From a checkpoint of a small transformer trained on Wikipedia.
Architecture: LayerNorm before each block, learned positions, biases.
Each number is 128 + 32 x the weight over its row's rms, rounded and kept within 0 to 255. Layers, rows and columns count from 0. Numbers have three digits each. The size before them is the row's rms in percent of the matrix's.

# layer 3 MLP up, 1280x256, rms 0.0514, rows 314-368, columns 0-127
100:190108095185126168147147064164118118115159139111138174165103108160167160180113160081096080129150117132149166191121079163109208153085153093107088147099113187116190155177187144096123116118099134118162118115177190128101157098160126137146153068138054085114109185061148116190115170024123117175132116148128167107181098141102160173069083130154132133113143121090162066095133131107128129111113
104:156227115099135099138096182051148154112087137167128186114141149098103139185112180112143132109154136094088131137087074120127111098151162191124177141136126151127095124164121191074061136138113115108140107167155144146077162131112147157138157138171152066090171150143169160133077138143140130091096140127176129060149103082126108099134146176158103104104118127183163110154091142146105049168198
108:114113129156127107153134163124123072175082124112120130105139152121131054164136165096127180144212122151110122145120152108124129140133058155170132171115103188127170140110205148111153154220172143159153084135089106144111125139099148142120174155139097156162122120169137131129168110091126144151106090116111166104078134090091106175087153145127086098116101101135145081178095091163172076093135
106:099117122128139105112107176064140157130132149147169155106128123122145164115123195080141150144104159191110086118174121160108178112150154142127128084167133215137113069153125168112130145139058154160172155074132146147103136098125133120174171136171063202117108128186087124089153102088152106152090219113143160071125158124114133065110112141086119118166113114161119174082089140167113065147143
097:133084141192128148141116155167088181086129120112126111114083114162091181136128132137147130109137085097174081093157143141091163128141075162126095154115200183126133149185096119113142111107147165100125116157131183135147134169170159147141088191108111143155098130083126079118151139104185129163148145129170085078170172115120139121134104158149114114104084134103171148111109123096121096126130
099:079089135149092101139128149101095141103122116075164138090161080088130170125122121118173098129117067156094112115142141172070127150135114142097082124109055139130100090167159135148117115166183223135185122134131153067141137092159154140182120098143044065128172105162189103072083137123126159108128131171140091133147144027152099163161104120117053115118140126130084093122071100152097136229119
100:096113156087163180109082122111129129082180085083129143128110085118134148136141126131130086138171106132121120138165104150139084085121133120215152126087142094164095097139104123112175122107100107130102147094135126124170143166126103096123132189111146180075114136046090106084169188122150128148155099169137114129159097102030115077071160136145141203149075167137139144090161100158152136101099
103:102116112109195166127061155104046158131066120087131161115080099179122175176121112133161134083083121138097121125133160127166098101158166104142113124123140166139134075145182096116159109119129149160109163193158066146113153179104126068153168136129127115068170125081102142142147055126099056118108107143110140102162170128087093067174144109166143091115172106142155125120131111189159099156182
088:136139080153119145158141111172141088062111155161109162154133143133158096062115168182119175129101173115191106188137092160122153140140163096120092075193156108088141150081129126127088125125074101180178129221138065131109096091141205111092136093141135131156181171108182165129096121114166143118136104103120193147097104090173132178070112086121161106157094123138134160124104124157127104119118
096:089147136169120116139050124136185101104061145138103194126141142134209086164182060090096139155117108136133109134098060077155117117129133156127134122152224164114103185077119162093153156100093130122098122129129109138113150118130106156118126095099093195062153134144112119078158126117149079172141161196154055147145114079187153048093066070136123137094129127159103203130170112163137133092106
101:164098177128198071095136155122141076167141127103025140100149137137112132132140123127108141137154100131127176172101123079099139113160152118147155094087086131110134133131115158142151090157127155122163049119128138155051188206139113118168135126146126120153156087120121229134123127112143071196114155070122105105160150166133103113145132169169145147112124118137060149149102102034114073102109
087:077113094120135111121119084110200180121073105120100217166141131110103156123052148130063185098132148094142124104159094200136151189124154168088128107180119160158115063138085119108132156141110159075156105102116129130107047126121142148079098056097135080089082181205088092117169117118115115122076153108131082130164113085155071117142211105142158185152163146144105114151104130099158192123122
099:099078151124108081176125100118100138143075097147085185179139092114084177138065145074211156189102153080193138155127109156182147056128130086136137107138108165148135126119179106098094144127155162093128126104134140167174192157093110160131131141124152096137105147124092141118124109075123144150115114194092109122110078135149165144054180038127156153129159121108206143117152091132146118084119
113:167164132187129184130175064087115078145109119029122120212166092131092125141192138141136087105108123153114100109115107167134114131177126113098160129077102148166133125167167154103142118087113156100125074159149106154099130113115079171117137111087102063117153155123112131130117083123147103123129153119058067128063163151162192143188127130053135182170125072170154128110164106166071075149156
105:136169163123176079109116155145042114147118122107040090087110114155187135123176097125117148133101112096135092132131115120135129132130200142203157147102083129131140122163152123176168168172169158084135157144109101139165160112142169112135068156115106143138101090186097103092158149087049116184101144118129140083159093124089144115172181072175197108174144113127070129097091089137171154124096
104:159156169109209144104181177126116112123103133125159069172107136157086139111161032123120106168121128153166156159161102124062140087088151109094155162145135045154149181154125121129094110176067109133163063108095129134125144078134166146184148127124095165110107087137153057107159142119116148154142152149089136147112104130083120160092189115116125155098163073102165113131160040104062150156121
100:126166122153064155158067066145150174190096113141146138163116064148102152153135169154105153122099119099101114147135093117108069099168132168103113138117065181157151188129126105094131102096066077130095174073170155118109085099110097138124186082095154093095106117083158159121072106157137092138129168115146139103074092108138109176134206061097126160110146168115165107099111145108149117131178
099:138135101075042129203177063114194095127150191060108172115078147090152124153164168081114120170111116138117098122144168142119105140094109111113112165131087128107115129138100108164169182117125097087138111140129158181101044117167199197138155119115117138197084115151103097159126199104180154148172155083159134137118161147116092102115131125158103140125128131171146135122060105084118038128080
103:140164139116122133152098112104119187152109118160141111138120164149119177144091165139131146124152148117194174103135138106127129148126129110159123104115116092097104100114148157160142192110115135157148117194131169143151107105159112185098122133165121108107158096120095160152112142132090107128121123156139071107226090121059100141135167134093153131124110130118183113115123105154075133136136
101:077148105083163113162103153109171124162092209094115085133098152113128110106125122117152233040104090083117090131138136114087111120137169085103087209164089156142133171073061186127143106110146133141094148134197146104114138143089151150169168102133114112118139131109158165167172163155112155147126145152166106155087120078134124082155141113103124123105146107108102091083058073074156112175138
099:064132106140123149120118116111172092110118106128143132121122130127141054108082067176136143098119130106070117099140089121065184131138100124154102136134133070134108131126121165084133076124167168115167084103098130174126081155084107191136100076124151113119143103096174184100110194115151150130117091203130145127113152089101137156167112164157054122154088131128091169118161162159118176118168
090:137160129114038128097129097146100154137051137162154123135132148109167114126088138207208138099097133167166098136108081111154157120183120165199133153100105110120128195127110061132138111130140095145200145112148152162129098120095168140139144103102126129152146114130114107169068133120092169084163122144117096137123167137102120132169120119161115138144102169111082152068133100161160132161116
093:173081181154141115178099132079129170114069129044086154141109168090097154113121115139123205130141119145114147176147164159174149055161114161120102141170158146164077134095172140159144097110091075183143092086132149053124191126134126162141192079167119088082194120128132081090143142152136155113077141118115089109158146116082069101112072189141177146139115144147161139126087119106109143131158
096:150146166107034145141123171136169123082127122115101157089123107100112101126092140119149167095119138147081081116124155121139126196053142137149090078119127092185158171108189076106160155137159127108158179131174142162142066114143075193099151051127167124106131064141124128154141147128124145172087075104152170083166108105187099154122093131121124176158109115128085120120115112145175102123201
091:162090126134155139192168195123095140143109096115113108082175111145125165099138105117134161145098098137110120155177126108142132143211097107080119134113133179117102187148124128113104118118067117169099165140096130171152166146137197083095087091150114151116130163152177077133113133152065133146101071098145119059103155137121090145152173128115131202117153147125121123085110079138146128147125
100:071205141122143088146135104136157082184081161132144131136202085115112145097126132123097140189134095153145134119139089118144160141099109198108120153114118107095137129133168099166091126143120187159177126131100129159101140123181073126178107094135184168173123141095054130090152141114177139138108119132168172137143089117104077172204114142107203187139117043136132147098138109179059117145100
100:133159138106186166125083100104091157146086169160131169109121147151160125151091179192139151098125194132132105178115143092114162121146171107165132106124123125120148242101139124084107132163146132112160106093109109110087194187113143093162177167130137170139103152142140140143172124111138118116127095156083087094129155118158188148195115137191118055121094112179106125175090103123188119129112
103:131122110063130119107119177075161156086129112109106110152143146088149116122087128150116098150146141115129159081093117146111068080090118071185116122110133141155185161139128156089116171075155154147129046111095096139173135121126127134088113039179133079144133143112103131105077166114084115112120121172087147097075160111147140155121103118122149116118112129115180126107169162136116105102125
114:119132088121172148220090152077114065143132143149155086169094162058121110168142117108149079105085139165142097122114069129068123057097082126171123101115142095130103128154091096111124122153160144126120078137180043094192142127152159091145128126117096138149081093175127142115188213191075159104104066153121117095146073136167106127139172122159107133126222141145157088126089143132177146129075
103:145149114105134098177110163116121106173107144079161194118195138129174131157143194161168112159137131116160100120118154095103117091087104186111093190100124148169153135078153091110109133183111123134137191073130069141140122143169150149114108152159131122142147155124125112130168182140223148125171091180149161096167052135116102081091117118089112187097172163178151115131104141144112086166151
101:122128121164137164143062087113096137095148099160146105116124147186136154101094079160128108104130160115111160141021181186171101112146084098137138091157103094143137137158137133084159031137084118115072101095128113123143130136142158134162145096103146127145097101142104165085133133152084074106072078191086151121058162168111149147135154107146116152105164157180164202160153128149066100150088
098:090080116154181157167140129128150119180099106124130149114052089116132140155140122164154088156145169134091111137086126127117128118136122168136106108127045143091147138140123165152129142149130155085142088080159072152155143123144191072122129089055165143145130162161154104124138133141071187146099160061057169136155092113164143121104138114102157120078151138152148066120120137162140120094088
100:128069114154176104174127140118136090129099068121123171113093161188096103144117111150112101046166143141178092208115084098101139123104146164130111105081133123124084113138171121130085153122119074094187110091111128136202142098157127194110093097136134160164085130107140093143149140173217135103141091110148121086108106138139062088027182135137147138181066117125092108124115119110134107155144
097:180175196109095138119088094079120113100064108128130163125102112180092081151075080107151145131106150114106139123138108165178104124144121082067156143111124125142137113137167138130128117133130138111097116074112125153138142160139136183140122111131150144209186147105072071091105122139101127124134141164063130132181134123151154108154112183106092074155169124097087154096130076119126148089171
101:094111118105118113117150126117166171102095066121127134105091124071180171117132169110107118130072110168134079172071084119123092114123121131136146040130184133143119159104144121141137112085100134149133098142076154203113086117137105164144113158171072091120056137140153154130125127111074142142113171098096138117146151121077050130132096206119137099097136136175117092102104150129120128147123
090:110150108199157191125120167090107173114171137116157167170201084116154184151111130070091091142112155108101147103124101142136114100126149118095105134140115095072142138165118164094141139064183160169140145138073092175127126135159128132138118168122131161086077087108102160124092104104146158088157141152159147095158088151116119197110157168053209119055133074166137128149155155126133158145072
095:126142101138136175153089115030127112203103116112163072090178190145073093111109114085138096140093184051105195104111132209121148164061104081175135067112150165090116124085124162124130122149118110116114149090138182118104129192140145126154150118120139145130172139075149142132104195134162168131113044172105152149114075113110079111153158168139128094114134128104122189150105107138139149119135
112:109174158150168111147124219125094105119070106152140150139141111139098139125121141128175131113133125123090128103218119122080098132164085105119102117113173174137129127168065127127108135072149156110184137150066127156146108123150172135117171175148126120104159118114141134136146116083130119104134114116152158134125174133144103043081139134124117139172111094192097108106123164083135131164155
100:128117133141083094113089096100141125137133193162147112155119111044112159132133087148111154153113117049149157142148006089151142131112179159123056121132175119176140126195101083153169154135123112133079132107126161087093152086176130173124094147128096124087167156152104112116118196147082164168125110169178104117183140084095144164115114145141114149128159138108147119134111098048133124055118
102:128173111160178117221160134078171061171091079142096124105073160149105120107077104097144072145159169122150135159198093139088140188123126116106143069088160131072093088185192161151141169169088098127047187101163174154150126087098145139079106177134071150157112124152101148109149161112131122131180097099121116158144099108154105129168130106126099117094097075119120058116162132123160109127170
106:123155130090147163075111156127141083141155130114113113113100083121161174104133135116109092191085120107139126135133131152151066120061100085074127157146173132112117135120112153072072169085105140105153175132195126139138152106183093097146127132142125112118182183087073159170160140106123142181082132154118106139172145104125124146120102128183098139100126123146151103129126136117183085147162
091:146156166110137127154108140090160175172100205169156094114106129174142164111076157142137104175115091107148111108157106155103127104172154143104124106113100122148122083122108178086128162071192211108154173148117104131134107103131137075140150139148146087139162154174167073115121168123120099110134132117155124127102162080158070067153172158103051102110102154121171112130087088093127133116088
101:133136156111085092150083152124125099105112141132134120142153164096174129160158134110143173140172149090161177163116174129078101101106139070150108142117023075133105196159189153126115094155162109182093172092141174111155136147167121162107121147126161149139105099119096143138084163110146141093068195156090136123092175091170090110128114162126083109190109077137148153116067121086096130157085
098:120177062100138110135085150125175120116106129116083123067132157152119122081107134129166136089141165081207175158122137171135128126122129097149132141133146113131130171124156185107121147101162238167130091077156102166061131114126109082093146104096067179191136097109133125143144130130140130108122096096182111094161195099132130016124148126107085153117157117030117163145150143146134124129191
098:144115132134121163121146137140123135149093072100127125086122141154122095103118067056091094124069157160133183154067144188117116126164081136166142074121171181116070137138076083105113068121103122157154097143136133164120153129080147040121119182035158140176124176122129130092125111098136129138129174117124105118101139111117125122143157144145126103109103139110145079068111106106099083137140
093:100143203075058174191162084105154150159113156077139136077151104142124120039087109133160127142078132106114109115122076204146105089095176135136111140132142152140130164103155099082184155110190148133137135147123072136166124075100139163137160095031131114071114126160135146132090192155148142161151106126170094123122177083158187141127118131143097200130091105145073160091122132187161120109143
103:108073063123111133158125067085143146122081162147130120088121107158085180116112116211046175168120124147171169145114134131157137159166162135121161137112141110136122118134102151131069189086109103111072088090158106122069123107130117149108139098086094188096149144186125177132169127135095199111105141132154131136102138120125065149120117149130156124127148151165110178129110083146108105114193
097:092129161161122090129211141131074079125100101088180095117113081170165142103141163120120136192154166144123132177053134165115074127067122118146098093173152164169148137174106088129147136073144142124200142136115064149111123119106119133190109114116125141151111158106164122103114137140161175097115173115087055148102162073112096107103192073157168109119143148196151108131106099092154128119078
106:159100133114126171097128191126120143112119127116066110109141156135169134152093160155103131155116131147115148157097174125114124073102137076084066067156063117159180177120206152128162065086111134140153137143171115137089116129118111086141217124102179082141087135161123108124111122133136120021139082200150144088116114111139085161093111116122172160122145180118108157109131085131127157115106
102:129131137111113109122095082118096072072157174127103149122107140134162101124107173199088159142121129143152135135191093124123103079174152140144110193129124107072112107052143064077183116123135121178111108140107143084100178087144118126130078077085084142173175104140170186152088136158128104175097141111097168069139167125141084088114117099123103081125140022189076133095163111116111130144179
099:128103111118130150169147075117216107129113118199104090107089164121164148145106098140120141163099107112072118158096065165119090130140133076130127105174177187112086088089107176128085085139109155158126194100113066140148152071061106155065104140114097199098139190151150153102094167135135132122127134136128077128070163104137089104116119090153087106101096176131180071151131113132133159097154
104:131183116112059158148179087095141151142145130120126101087119157077152077121064140105071114172138093094118118111157124107163150156111117104082108102123132176083149147151148140150184096059119035146104168145152155123149098111098075151148139172143143117174170168114123129111058188164109179115078171140100114143122127191158158135117081133092110128093102132112101109150132121126137115153109
102:138181166079094117114146108097074120116157112146139093116110126150076114129127150116135136121115134110205122147124169113093129164137144087086086093122136113115060117140191168171135066090094102146110115128126069176094096072176092101128088129105189126104096156159080119075151081130160083104127119212122125141121160137132086149149149174105138132116148141135140169129129094151135124149182
106:187146124141083115160140149143100100151158078126137122178109124121080123139151144156183120132120133183156145095099065087125123088182121152171084103128138128142135090158149104137129182074149178087099158131111149129098102141076085116072137073130108146136108080122122090115119111107169074110138148169143071107174143096107117129200152119094157123121142114168129094149158096165120096077155
089:159088092140159174087101091184141108094175170176131172116134176107149090085115065137136146107124151138059133131139142099094044049186109168083142109098130110153103097136075063176143116136057106120100131137141114075170140117092151155077129139167142144120146128171187075129101121109085136128117127159129148075073118148102099189125154103173135137140082134169156096121122066179123139141218
# layer 3 MLP down (transposed), 1280x256, rms 0.0514, rows 314-367, columns 0-127
098:100120144119115076147095113107116132159100168159088080215141123106109076141165132045127131147158099124131113093087143100117125107114099142163167163160147135049130112104146137204101141129154147120103128134160103150187111178067122127114150127174139146152096145146193158089124147112111173166176160115152079142105096037128158140122126107127178109189095150172183154154119152147158096154140
101:084110149088152126064174213129140099131162130138088105122143133145136180079146120180105131088115128131134108183131140163148116070149122082122151125156082132080162133115146114081145134109085166135106131121136121160117088133109075191105141130075143090127145127149170123118132124095104117115193135155148117160132124158146125067100134145152118173133116165131027116145113149136197130148110
108:134163199072141157139136190140106134097154103157105125159140091055101138129144112111140112148158185172141158154095071185113133131086109164160167161137085157123142128153166096124137155108107080192080137120115089155093166119152160178152085127105158110113107137157168126163141133182177123167182134158135140124111117096147137156125123120149129097116121148205077124143109125109118155120143
099:119142207097155168105129154155115119074148105165093136131132099131095151124136135128123122065110120143056144125047083095123134139121186081128111166103101091113139182165053088125134198111134113133118150178074155141095103130088161125133108098145120050126175205156174101108070113098141152115152049152128175079113126161154136155113104111153167118110108117121115132098169085144161151151126
101:184151103114094100109145087086168129145168058160164129117138125127152109123131123106162138140127132097137084137086105119094065198083191125151099101099095104141086192109144105117069170184142113165123220138113066119143186131114110101119133114133158165142089083112162041185107186111063120139135124087063163149161113150092155075132151089133126106079156096158131118124080166126062121100127
096:137116093149129136070140077091130135098136116135117090089154111112175154065104091132104114108102120103095153146076133176097159110154153138129178121159164084113137142108099058209151162139153079153121097087154062157047041120153124106101161147086139157161136115096087166149167118167161154108086149154144103091110130147115100158124082112162102104169091097142150078140150144057089129073143
107:185116099160135125135140066214156143117105123078087114125101161146098129133141142164133093089087141144111132118101151122153112104162131075080164097138145120110143166204137108148161150094088124163075147202160096122087102128133113157113136123091144108127130158114160089163124115160151132100135230108166151178141139214107144147167166101093095127145138061133143124133129126120069101097186
101:119116126069103106189121087116155122161134117142117095087124125071161095054114126117119055086130100107145159086098066119146154128122162164127177093135086111094179122084165171096147127183123105111099088096095179052094105102074126103110138091109111136110112057104095140106114061120182120171091117143147087200116161108121140099100110082170121133194128130120151158156061115096126146129122
094:111161199133146113131135148098093093157110086091115088119104119152118156195148106078075171101137084122121111085102145119109111101047087145143144111119134191135147160153194155109121133120122203112076120090102210104177201170171086164187111139134149111079143081112092125125102094143111102107160166158159097136136113168134149092122176192145081190157161098165088125120152124083131142160113
095:131162135168122094151151134133124073128119096144197173124182084125148032157114129106099137162116116143119107146129124151131138123164144124101106128141112200132137121192150070081166135135160183080152109167070129099154119110125082101132046089107078098149110200144047107144127181125138101123133118137104088108157122125104150088164145119063125109074147148071156123128096127088100076111172
100:175124143079187074112136141151164115064112105087171111130127128137141128100140166103129119169121164139185126102176164153155121182095162113101097124188104163137215102135165104183167122121157100081149153153179130055190131146129167168074158139140095130170146132137087092149127154071108111119125152140135126086092122078190130115166045114153096118123157109126122123131152106126129133078088
087:158089146143113176096109086191107097127202150145112159154121144158157055143192118185082146172165079114133130133171135100099146121108184097101109180113117121113165104124129116164069055087130078171099119132074140158127159151150161164112110109154105162172115127105190131165146045139104113128181184108148148179101093176079149150169089095153115178148141104101193135102127169199108109149178
099:154143105142163079099127165165133082143124143180126116153107167160081093137152054180143112101089117119130105107066154135118103123093128096122097110091133098079198148155109119207126140116123139127091192140131133123085109159153142198096153095215130096105165118113137105134169135069122069090153142112123079170148106113091146124120135213159126085093131066101129163198197134171059173157159
112:144156176070165130141157152136123127108193121169121140140140137152118148070121033123101105087125103121125141093101136149115140099200116115072144169084159111183106147099180144126157150088084125176119167174121150068178078057126144124153146121145152116172140117156128113108142133138115165109102147175106189131127131133143170135061115137079162109163184066162067141133069149168096051107097
099:145110158133130211186153147075133102141099163168209078089108128147090108128121138145115116164114096106128121108058122140110085124115123139114127124166115146101123142088152153100097093178095110160099123178162170172164101152092079146121086118157093151143166118119094143112203135127102166144126139094214136177097188148127118184143064153132114124134152154112167088110124100143111177087170
101:125139096134125164206072150145178180130130152191121086137145132127156111151148146110128156165091089147173145106133130057148124139134209143072129128106098126077124105145074080074132090157165100088134141136167133204108132084081103102089154152156092165120123141080107087116121090138187125160152139165126080171062089088125140185184124111174144163101110162168141084141120175152115146103109
101:161170128144104116126132151094101077185157126044171130065108087160136089130108126181083135136111110144141139132063108100167151129144159120087156122199122115089137170165114120159137130176150056099127129137071140148079153123116148206111099135112106098119153119096091123125164116063144120111154094083152107172134130095098068111148076080092128128159123102090125117135077134090158117161100
099:140139093106137126085096130140163144142094097103148124140212064119176131106102119104122168156170142089188171115094085120114132092157123103119182160061149129107140097102113141106101127100169136080129172165132200138130138119172101128118075175133122163125141131180152137129166110152060180093088121167154211123118184176085128135138084154172120062122126121170119109103139138119155105158084
103:120094103140141165126125078178120164155112105137156153146151109110146112138113098085086167096179129133109130156084143161122116061156086147178158177173137165140120121123095088066154138107118167103094119096111191132082147100109146137172120141133168115134079176156160154104115136076137125149078144148089181123067147039181189101093189169128074119130122167125117120089110080151178165133141
101:115145101163123123120112094166098084111122151170139138140139206128087123098097141087110156187037124132101126104060115169113147053126180141151092092129083152143139141107105156096167120117183112076142123163090114201101108130136083112181108086102122121099141164097135098119095139090135083164133161142097116118072141133120113135064124145147079143118112096109150075152146118128148140159108
101:099139218105108103152149144131119074092151167104158130169128162194113110095152127100116088122120139113130151157137073130166142107109146133143126125173117154154128149134165136131052103099104123149135136153090088110127199043052146138173160127147147116137108140136136086103136182106103138132127130138126167160132129157067130134151115168182133139173126062145201103156096075061144124097114
085:124102168119058119193079127152151140131206121057185198118136159099109147105137161089143161095140153137123135083115102085102130159122184146136141075109108120127134121176074189183093091146156176088109122174146141120164147106104127174174149161141133158151097098106158185142131105087091083135167135092085162188110147168171106158094132104093087118093158110099129127157157148129116142075130
095:183103057070084129111157158130136112093143137144181153112094115174080039144189160119164083130076117076097141151069084139174189110168154124128122086132094170182098144051044121080078111097133098163108113097148135123081154189111067132108110099097161114129128169159177110145079144115154121119126088109171159099151078152132179145163095123197108083194148085089126125127143127136175084106125
092:152099154101141167123184107164147163115148180089087079153074155150130126160140152081126089109194139105082123088193114113161183091158149177140121119136112105112140087139089101103118150161112123119117154107118107138063113144149188168159062142134152106131102135133108112070123126132115075105183128068091076132098163170097207119122161139236133103109084107075155117093124077105098121128099
095:144098099079135082124153137066147105162130140151178113137115162102078123100123128111168141047100211126090102149062125067129120144119134131202137104078107150154113106124180145135129143077091128138199095169141090109139080129155094154126136150127046131140143140112139128136076196155087128103141155123114167130129130155126127109144113148109122140105090164084157073126104080093133109122127
100:190142064091049094113092076189166178097149146111110155205126155113098132114124152121108069141107133161155162152140101138136158119152078091160134128158157085112165136191185110053124186104054140094170102086094120117158125076100124120127138202120098137146149124098142122166166172125121131120167096184124097115152132173183108198166096127130172132120161076120089109122154108181148150178108
094:170105125094127105130109215153094097128134128132142167068162124166091094169180069156114136133130070160108123050027129160155087144120095110074137114151113101110102120162159119090159118083153187177135135179156109088157122075135122115136101060111178116159110144136127120174116089083168119195128157076156157121101056132125104200131179077125086148166160114065162119135196104123126120195154
101:171108140150106196135118105129137150165172080128129176134145091174127114140136097191139188108080094136116073155143137095129175108130169115175111107171120100102107144130123075143124105138121166077170160087137123141161150108179101133119120155161180092098173128108142154148129108120146127091118139174153097119132100144085088125067129155195105077149185142092105179129175145096095113126125
113:101149148108105105114165074118063131091142184073075200116083143108126104154106117133078100105168149113078089103108106107084154115098131126121181151129203204184153172137138107174074095141148109101122180082133138115141097117071114114145147103121095089086132138127106093139126185128128142189150161104144111110125091124085131072132193080072091180099096138172122113142136071143169128178142
102:098158177112091203140104162116105103116087138159122097123087138139129077135122149062050124119136145089108141123127099150176144146112101149145118110164089164099151167110149214096128098099148187052126118085114050144145124136072188177179214183128093121135201109142132138105095127161102148112088184092099075177136113110169120138088111146095107116195101169077174096153132142115155090117107
105:112159119167076144116166107135159079138143126151108135108139156107140211112161076088158149159126078127170127119152157155158109190146092083062115156152171068101124161155142158151095105142132171147140126095160157145072108129131163126168106133156147156178131153091108154078128137127119100102055194153079046125213138064147137150133120133082155134145109082150132103163159183173180140128151
096:130148193111081103099108160134142111161171106125168112146105159142092162128161057067166148123117135099150153141122136136145203149121137099102109100075128081110123085126160114132140093174107113117098167170137159190093033112124087145160096215133100140149130118040082094120106108086149134136124165128150095108043128076156109183112128084112114138119171119125109152152130107100076114165087
104:083115137101153066163068170132120169148128123164084072078150171121147115129136116115152121130104109080135187117213112117194144137115126153096065087135123090159130173120134116091184167179095145118178166106109109131128123109133104068125102120087148100090112106166124123145062096134107113115114191085157082109114127120174101102131084167106179067148080161110192104143122151149221145120127
102:189064156143122075090108134075100144135132096100119058050129103117137172192117136126140154177124135140121129128096160072146158096165140140081103119118093140143183126048106131070184133172148114145135140081083140099155134099110146173136171175194155166142123123137119127151099163091152128148134136153137085097151075136143101123126131153135071169158166114153141083083075112123131095147131
102:143131143153157170135180121148139126105143242153120146110175125111136149133133099111113177117142087136157105157148168148134107089086115164156151148123163146127100210107122131112170150133153139092139114143200181077108191112097096116123108123075116124100133142135094155125153112114138116075116110156100119133131095106160115170108143081141115115144129108134054112148148116120189200130150
090:120090143079090080173125125157087119115164128114113135165129161116158075137141147139089164124151120131178065137137179126119078112109170155152173129114138129110114064081109201146089131161120139077131126163130116082107076127111099105171119120082070130119153154138190083151139102145125114151127165132098124093119057118096117134161150132089089147156107162095111084114128159126108166185190
101:118138171124130101156184146127149121115121130133120103152134124208132140156103104112152115093122148118202115165140105122096106138145170137091087105141141056127115129099062088097187197132094089122107126118189139167127133110145105152101171126132156158070104111130113102108088139109145069056145147133084117132134183109088055182072050138183070096139146114144129121056155150133150143119141
110:080126092196081105128081114095123100138114047140172162072133095097177148136128166107117138134085098160138068169100121114037086083159171161114144126132128152125102081048122135155120171082146085153145088071143115102097124173174119137107119178116157119140110130107085117106126123204110125115147132146127174141094113102057077100132135134112088108113188155153150152131146171149154085094164
098:135161103089145105129143125119174120090095156182128136126153065181160159126134146111128119094107175154098099110187134109136117088110110104133123172140105099061146102086136107114073099071101143146158132137186085074091176095153164143147118113125124109117103139134052075166124072136151094104189167119133138149102049173053084086142135180137112065162178144119108142080143103158097148162111
092:120119129084096127105131154203125152097105156117121138133151103129157115179157137210115164203145160136104055076087139126082108116100138097126061152116089114142159099125108124096086161100198191127157056158167074141142124180096116168100163091115171110073101182120122143082128064132148131119104133135088133062139093184075126083074119144118142119164120157138136171106110090129155119105115
113:126090104110155127094162102090156102136148105153106093112161138077131113099145155081196127099155183142149157054164125107149145081164097117128159115158161121228144139216113088060117149113169141156046157139110133122102103084141146106134119126063110150120133118106121097068102166138153139173130078148101155112150146146154105151062166102147184122109194132114112135127171115127107131093183
088:149145148122133168142136134125112091171197118117093144156187150143100133111188118087175087136100144123147119160141153166192172186138096084127122156085218134152071082147114145194130079178091153104091097128160153127133179093087160155148069140158135167116159124127140196134159100148210083101042122111114092150130106181098166116072109146130091133150164135079078165149133179058185157123141
101:129093134086120153116080131139149114114055129186120104107107108111066108178110225029098105141172144117094028213204118122126156126155123147113092066144107110131091168196177104069119142148086125101143107082089097147135128125096172142123112058130127156070108119113105132114122098126123124174101143104138108111168091111145143154109183150176168084145101140128108071092117170140145125085148
102:042120153131133134154161102111140164125153116121108070143125154047159161105126153138094116146164093089145177107140140132096120131064213094155134137148168150067126130125075147087119108117124099079116128123149186099135174184061122134142147114130087110085160145110165100104093119167100125139075126083082125114128110116150134164161119139086113114154162112138193128129126102201098145128122
096:136120113170155173108115136098153152148124164176094225078083090147135135128116132154125148148160090188169140147129153082102181130123098173107103153109119141110103081044110198098147101106137139124135165115169143135112130112127161105122143101167094128060126092157145141168128134136138079114106128195147139153236093212163159143094175107117141141099167119127046170141099101159141134111139
098:103142109184136115085108190147087048100148112130147119106080129137174141202130134113078076169169074201125098165119124099082170177116117120096117135091144114143117107122148104107128050177096114157136132120116151109143160180156162147131056156197186155195124114062178087114150064151167180102135099157154177146082190174125127158129129130099132137140126108178135195141126100162135096127103
089:118135071098184142054132139141117150152206131149170160108129097087127093086190114094155162138086053146153049148096105161160180123115115068093085132125098145129077166142141095136086093144124100114093112127105151167170128127106096147110087158153142134095108083093120093110189094175181149141105114128079133150159164125123092114156073154138140106151155129168128126124100140124184110077137
095:093154145145060128119113069090132156158116132114200121103131151086126145131127137129103134151121158056145123104117127180167108056128119105128165126045123145150157097138106176124099123075119114111129126130129138077094054127136078121117096156160129101131141101167111120093109185145065082070183140173164135115129074161111103160126138156164181146123130161106082185151080144099178128138150
094:111163139117153122183121102092193114038122132113186120119119119131108168127151130139130127113160158108114135083113083165131162099162093178157103134142127133136166140129076152110132154148135140179111087124124133138094118121156138135098118154117146118133151127085128118096153185142073098175113110140128033075100149143073084135115127157096137111059040127134135149132139140089149145130114
097:107094096114095105127107131130148183145152123165131065101152114172127186122086086115107141124054117135085142100123146110143170139133145145136114097186140126100166098170157223194133152061087180127114191137163128097089143123166090157140135144144096128112116176096134124141139190174116135160093130132118118152139101141164145177134081207122129100140139177069228112160105129176101149095066
097:130117124112136139108173117139125118123119087138103142161191121114096146140143164191119093081135185107191155061085156157155125099165146205174112160081159094166158095141134118114098182165133080066078148137170166100119077133102163133140161154125126122156128101097124123169130150071072109034150136173147185190100111092134179160157110118137170082143139125113058161144159124206157130175096
100:102153125148149150177067117067130116150144076125149126132072170127118080117136103186112175138143180151133131133143168127108155111151110067143080154111119097071167090108105103097126131115138162087132109144090139116106124153148182156072181120097116085141123110110098120173199103114157163171161179079127131069098199076102131192090062138051134122070107131105083127141090095152085097178113
092:081073137178143075152099174136139195147088137121136163148157145128129177110093145109115122148122076089102125148139122127165111092082142186127163141102091106074152157195089101099123090153169119128173137117145131124128197181107211160155191149171109097145148097042165103157147151124102169150122133073123140140101158121118184132053193103108066100122103133140175120133096178128134117158109
099:110141143075173149098121157168117061139145089126109127114155136130145151094229141132169157133138106172094101062094155164130128056156114094113085092133058110152111107145155134164149088082082126160067126167122135148111129108133140158129177181064119061128180181137138107160061131071092139111133168143118116119090103135113055119094087202094179130099124123095185137147141093089173139179171